From a checkpoint of a small transformer trained on Wikipedia.
Size: 12 layers, 2 heads of 64, vocabulary 1024, 6.11M parameters.
Architecture: LayerNorm before each block, learned positions, biases on query, key and value, tied embeddings.
Each number is 500 + 25 x the weight over its row's rms, rounded and kept within 0 to 999. Layers, rows and columns count from 0. Numbers have three digits each. The size before them is the row's rms in percent of the matrix's.

# layer 7 MLP up, 1280x160, rms 0.101, rows 723-743, columns 0-159
103:516523526464529483528481487477493529510517489550552480475491520496531517448498502492486475519503517536461508506542481490486541500517483526514475556477536527526523499510519518530510463526469521489526515539527508482522531473486459482544425470496498484469516501527450503478521484516484467527480516481492503498507489531464509507544494479457455479502528525476523502488501479435465510507470494470521510457471491519481487449480516512509483516503523511496522528491517473497510470523519480
106:487488516497482517569508467516482479557500523486522525471492502530499542500524494476516464488459491506478495489493476521500512531413507488488445498501489490514515500504485532536503516487522511473537489526516513492504488466518507483503531469468461427477473483532471479501506497500511524492460472511519487518480500535484478482537491517457505495468481507526528469531549528479521501464500508550467475487468515533539497528513510527514495532507489481530565494492548479496509523496500526
090:516476476481449482511513521470495458512516550479491486462520514512473494457467524498526480532478499498473532496528501563498492493490513503524500507500452501482485475488514463517531469510493507492494507560461492527507465477458525498500467508531473507507533526494448535505512523496489495496505519503476451528456528525517547491533479515467478520544562477458477528513553502514485524529507484474516471478491481554497494431545501493494492493517496508489502491493501464506519512498505526
103:496505485511515538502503485487480485542487531551509518506513504494494486457524518518499470558497532511482544483483508542514527525525499515552496499505514508568465504494486470467505516509489482524484524511501487485502551507485468476515469477521499507493472534499489498471524469512451463506504515542460491463521508482461523500515524464517458468517552563463486501518504499492457517490487473514467502457480511516514460485522520506487481560534496497520457519503523457469510491484487451
100:513485473492480497488473505487533491506485499534531485488447511524505498448498550489521491511487515537504517521529491493528498484481483517486508542506504454485480538488541459511504496505507531463520478473458460513531515489494548478531491512457436547492517504511506541475536467493499513490464475490538493542503506513469505499505563484510516482468507456504541505541573481507520549497473479523500511541433514497478507501506500482486480493487548490512480489498512491504538486474495499
098:527488534469483529515496513505510525511527467514529505510497484466504495465498516490462494523516478512512559483469521483464516538523534487535453513479490513475515515519513538523496491514535508455480491536529516555530498480509531504525485474525489494493548512499515523466555467512496464465458517474459498508469506486471497487511519460533483510502505477521472458490509508485519499486463495493532484494467500527516506457561548500536474481508529473482485524481450487502558468501475468
108:537498505511496476533466532468492488489548500479496504481494480510506466522514478483530452496484510476482531501515545533520523525466541496485458492506481487545462483504514455476507533517526493479516462518493484544518492505524528441532478472567513451451474548502536487499498515519488533488495519493498486487518568486454511494515497499494477472475464498484546521512511495498504526451482493487459471512472549505485526523500538507479479521499499497528508486499501470488503504538458517
112:513521506496465492543475497468478501490526489524547450511448493517509495477488491553531506497472480530473533500509503542496518508485512481497446498491510523520500543493488514549461471527534557507472471489503549510538514499516495486524498493485496512488532530545490510470536512548484517493547487536484457523519498520510513477507534494463476461461500507497500486492551510477509491504491456470437521500508484491457460497567535540506491506514504481507520487489501488472504494471485479
105:542447445517518518497435476489462497512544476484573490480501529462472554467501530534455499493506467547513488519509512536530498521482453530505484483508489494503488504492483472492503440487520490496520489503463499495519547533501465463467492491484484523509518547484471529507480480524490511469487493521515506496498532571525524489517499512510517491517462514477523490474531506483517532481515526535468484492490507522491497455523454494516486474500487520497540510502488515474524522501528502
091:489428504503489487554495479469530463488487512481491520492490516522500525524495477546512483535519504494516498533526470452524495513510546556516492473551483457494456494532522516498490463476521518490511487520489506472482487474503467479485518497513477514466430518512512491479466495528525504483490501504506486474532526510478461460501537504522505511494508539476520493471478538516509505500448481534461467529484494527482511499487494491481486528514538464560507542498482511514536506542524546
107:533478501516543513502514444475489519526502504485518518526455522488524521485482563512529524485493467537507501495509522519488465485490484488514504488505464518505513516471485482460492451511530527496486484524487511537521499500467518462492494497490494436451490529531503552491498525533438509527509465536498507498469524480499435488547517519511493507463533481551501516483508475507492490495473534488500457479513509532509497502510445491515515507505507503436485540520468488551501516499461515
091:527516498459478490492485493547521501511506528513498551492523514475523472435494544526525495503493495517534524492534513505515460506492435481496542463480488485458458481500471513496498500494484553511487514516531536504498501460469496492526492506521518454510507501484475556480499476515522546470474515534517503493504520494511480512502529539493477480464464512483492533507466472481474507510479502523488465451502441509495500492511509468533507526505521495465555495530474495474523548453457504
096:501534463472502523506453496485476516529552514517517491452537498509479488503495498451503529559492536500492546517505499499474502473498514518512495513528482534483507480552520524505516511469514537529489516529473471530482489522501515486513515490538523452489476532470488504474520489489490491451482454481523532517468535479475535486495482456473502479501549539464503535526524524481470514461474508504502500459523509533521491468487458528485495488474498559478539500506531522461495534465499489
093:507492523477528548527498513480516506492509505527464480491502505471503525469467533465476490493506486530515526488468548490521488542516536482484500499516478484467518523502477526455454445473465500498480480492543460510521473496472495486512503485466527480509511487520477506495506470543531497495491440546477516528558471509496458494542495531513531518532545474517547551496492491489484549472499522497506467445498540515504496471508513535500481532492519503462488493481491473479535471471493509
099:545537536502516487553502519533443457474497484483488466522471475508519506518503538505497478499510491520514537510510506469487501484508545544493519487507536452498498509510459487450486495510517525486464500497482484542518510523462485501525510510477480476461452531501492519506503491517457528503496516469537511485518560490514483485472487523485469516495490511491504465487522492489508444558479481515463470500537495498516454521509511503448490515522535541530475499455527462510531535498506460
111:508493466493501514535428495446499555514523503524498511479502537502522473497470483511499533493467507512514467517499508455484519520484530543542493488491507510507498536493515495488454470504523486499529497495498482490512555496462471441530521501504512545487451521516518506457513544517485525511460504530511505474518515520474488455553487455471519491497496512506530489499504518480451490491487494525519490511488471511526497482509535514528471491502516516541512515498419503461486526500522552
090:522473507488533523528503530503470524519550586512516493519509547513521500507481482497521463521436490503483482509520494533509518471479468503545479498492504530520535484519483561475468495456495470477497534497472539501497501491479456513509488486484486467466422473504455498453492522506515525507527508493538527468492538524497462489508490502487474510526513451541509509542481484497461501484489484508499530501510512513469500498500508483520494534479525522529491470519519518449524474492492513
090:523492482536500531537483495490471458510545545480518449486516472490495497494545483469502464508484512493484518534504472511503539508479493506529458447479495539549518498493500512499497518461528530475462485568488536531525481481502502489545418513510508495494504496491487504495540449489506503519486501510473465513529496534511516502498525470512493514503522496487534517527488496444465485460477508529512503468507450490486496479493487507553511515504467461522466517488531494459528473481507492
100:483513496471504517517477491483477473503525491494579514500488510460473487520480495538500488473495488510523462532515519531522483546493454540539468432500512515494523493486509514468495547513540504522533515509509487470471519518502493504456515494556521477519500488515493497446514506501479482500475446510513485482481503517493447477524434465457491482491503495531516521496523513515501504439486502504473503507480536514523500486489502564505460513490572510497526527507520515484488480491530499
095:532479497462480487534513505518472502507516468516517495509484491529494518496513535498490499537482502488486528512506528529432425519475476536503493488552478459465512510495503505502517538528542544472508507514486529484482542495486495457532506441472515476490485511467458511493471482500504509480515488458484555495456504515496499489519489490482483524474463499485508475487543512424507522513494515558502483482493490540498521500501503470540491500509495497483474515541538500484570500502478519
102:548526511497520509530464435521448500488510498436467511503481491519485508495481565520494515474504484529492515487484483512540527533455496526464482482491521492505510545535503480522491446517513513505487484501501506541500537484512516518509491508517492497481485527468551518471489500513456448537537481475463522509525500525491531488530516499500440496499488500468530490471492561472458491528506522513488514452487482512483480476530473522497509489498534476500526482468473479470551516503500499
# layer 7 MLP down (transposed), 1280x160, rms 0.09, rows 723-742, columns 0-159
109:478520491476508491504462489533468505466489510539535496490475534520454499508481495522462463488507505514487470427506480475534518496517512507522508489471521514487507505478538486503478471513534496509486496511517531486509509509482511474519474498499505522495524467484545487490498575509526472538542518513491534501502493498570519516496491521475464500505496472509445463506498496468517551482498486498487489478429510540508514461525511519492442492517494497489469552554474502454483512537529496
103:524543558515485525484480523520507517432519470462481491521501530500475528482489505474501511470491471525486501495447479442533507497475441525489477471498542533497499484492507487511506522452514557512490511467537486498478495560533509482490494493543487502487513507490508489567526485484501561453496533481520483522518542473552507482524507502513503497482486512516489511456449489488509462501481472539501500529478482483478532473505484530509508533497490503502509513484492481454511493511495478
092:540522508510488499509540509501503493506527491488502524498480485514503483482523508506460514505495446468504516475484513437526536515482489527502488492515538522505517535495551482476528514538497503516477510471505424509478542509502487492541513513457485501436495479520479539499489518424517510481504526495531504466499495513502459525482503516510525441470515487515497493478481521460513513534518506548498438497473510502559484521483502470496453509528514519492535509455507535510499475474481472
102:509459510531454497504481524496524511508475512507530494499527510482520468476482515509551489466479483493474475511513532504483515448477454502471470511480499543500497548518496577523513494534451500439499495521495492498437499514491528528524514469494463527493534491501500483490484533474504533446531501504459556497464530511488511469506490488503491476486530531487490521514510484558515468498546474465500487511518529487489461507495468505525527523461527496462507476492496521497479524535519498
104:458512489467493518492557535483468485510499500530482486513480524464501507493499497552466514487504475509455493521512519495450524534518508507472505528480464537499503494443528509485509515512495501522470489498505498481507434513491484475488485488500513539439539487532488521536526498519487517516508527455478512484492505506475505491492495509526487498501517516499457501511519537485525510518535469503469511552457490542499473505442505495485465519562456517526524521497509534478415517515490516
098:475496493489506479503463497511504461479503483507494522488514560487529482453522469483515536495447539483551546459524491512512471476510497480492448501411492499497532512515548512444475515468497480471503465495480499513500528494482496514494502515493519503449563546494470489482499501522483532490479534497491504494490502486534522517543491522507503505519522484563513461490507520459468485524489486511510470575494494490480505508483493522503497504491505498548501482550510527494484527508505501
103:468552495472499524509517467481501516512467531459473488499486499498488520544509514489477537476510488511478548485528531525507500513500520517482505494536519559483460535494497510552515484501509537498489506477508509477463503508518522525476490486471515512468536481492489475504523499523525525545472488492484496484553511504476472510469449467501513523513531512481495563542476487530520514492505474492461544467506439479470464479485441538526475507481468486468485534482521547491464482500492492
114:490547490497502520552494471487540534523527501495448456483536501512480507490522521512503481499530504512509472490511511501549449498491535517494509522518523542520495461466487471490493454514530528506490512508498511466469497510505506526527513530531468516470463498495523525492444466479499485564526489505465492517504555529516483514473483512509478452477486487522475524469493489456482508496478503488500523475504503506512533510512472503512451477488471497434524518521540503467451520456494551
100:492488547467499465461514507527512516534513536494532506502521477521479487477494521461492482502497497540527452536457489482480537455487521491517510484520466505491492508505485503487478507500491481474492473519510510476467465501492508489511541561505550486504510552520492487470530492524473493498519486466498459466424507515519487519499476488535495480513509510490527546536541478463518499554505463492505518495515499500499458511479445458556525527498488474502521518499452487506519526535538478
093:503511474493536526500515511550444516526538468520494480516483495479523495481487470472486508451479477502529515497507521506480486487489470464496480476502505505503520528516480471489513492542489490459517447503487489531541496520506518499517500507496532507466584470507493521511529475445499462532496503539515499493513509485537483543448461519482463477523517513534475505501531438514515507503511498487491508471497499482551515558491525539493498491507490476461471526505511478486479558533462517
106:507507475540523462496492503511490473480509501489509519495530501529507496505485477508495501502477498482542544506492531523496505436482503499506507502501496494530479489480534504502518502479502473482511473510507463481486486474474516503458477470518514510504509543511492486502468451472502494502515485528499510505469480534542509551505496508494475476484487463558507478513442517532465486459518519497500470496597490501514467523484506486521637509494506493474509542480519487507498510518510502
085:531512460520493444480504483469497506521490466489504500479482519513433507545492476510504497488515475508471508493477470477470486496458540514505532502455525510498508479496528447471530516490493483507472511499490507502494502481491513562487498525526489510499501514515520448498526518463529511538490486488466495526460477524497487492471490476478517509533507495529484523504466504494550483507528486445510545513542513505460480506502524527483609461500500502518488520515514500550501484555513490
092:535528484530492491552499518530510493455449446462475517500485494527517506529504513535496478511528509474518471491531501500520521517506486456520491464509480523447507478506500503468557514494457508473472483507507485500533523548534498508475520480510493513468519518493485468532501455461457512552503542502504496507542523491512507496522515550495516525498476460519506448489497490535525479474531503491494502529496504453521462481495526491492422487476518465522500521506482494505537481463495524
101:466470468503494509523499479504522553473481442513486490487538504536503543576456489473523511485515521537439560521529475468496503473466507471510486477501533537500462511482493490517502498490501475489485481568499492494482493533483511476471485478471487464484491547513492478464525540468519489486491526484509468528553500498478479503563515512495511509487502504506505467511517509488495485530489526525493518529496513487505488552482521460489520496544452488502481494508538508490492527465499502
095:452515484548473477499482489488513530499429524485481534529528491480471514514550502503507550519481529474466485494519519473480464499483479489528472495527457524476486438479560470486473469499534500523489477500513520457509480518500508471461489503504506490504537523530517489528488537478519519475535493516504479492453506535478495479492528524511553489503521473535511495506467491511463517479476468524529521506520490530509535470466469496507520516479461466518517497527475496523467529529529530
116:544461507499504485528508499574481521476499505512506478485529498507484527472500510523531512480452463516467476505513488499478478506488517490493465526493496486543459506505498499509579489466516463479456511532489469482489511511513558510451521522501507507492502493542466508551545476480519491571483491471495462485501530490538494496495530485477519541532539491520486518496507480515491505475527475505486524521462481493531519532476459487484469499497531495513517497498527477447477453507487471
093:469484499490510480517487500498528498498512532499479529526472481478494510520544539438476485514540519519456513473479434519518505478504525502455506555496494477467471534512521425477528484510547508538489496531501510524491516518530453493473519527512496501517553494535521474487495512550478484513487550441490497499518484470523517459476505470512526493502511509480530508488508511477460495486514493484493511531452512480492500501486514498492448492541443493485540468482485530503487489489498507
088:453483532502473462505525528464518537534435496497471484508465484523510515499494532505536542459497530551447490505486525497504512503498492524515537534515502491483497477510506504506555516462505503504481465475465524503482520508544507442491505476527496512521463513507496480496521480499447461501514503470481539469505559476487514492507497530507514497494525556507496507456536497504514476533521487520495495504491561472451512515452504453468476514504502500503453507514472512498524532500485517
096:596505495508512512499471469511455467524485487510436507516519477465490473541495537500512497495497455510474529493524499485508500528509484458472495509501486532534499466555495520521520521535470476544497520490483509457475491485504478490448517503470503500497504474530475531528504518521518474483519535523477487490536477501482541512461542498514495499485509514428491519532495518476513487531517509525499473472542517483467525553477516444487508490492492461535490499520500491503501477502525503
099:498492541478469514482554504464466528494517497542505484548458486510461522492498437522508486516478471510466491453472513464453560468516516504525519524516510497482512546508484466477453505524482521527469518499509472512478503495522540545453483548492516530505515492523484478537482536503522485509513516470541476477508461525476499514447486456573523490498450510504498504536523479474510490467510492511517520508490487501521515504527474511494506492501462518501489487523497507489486496488469506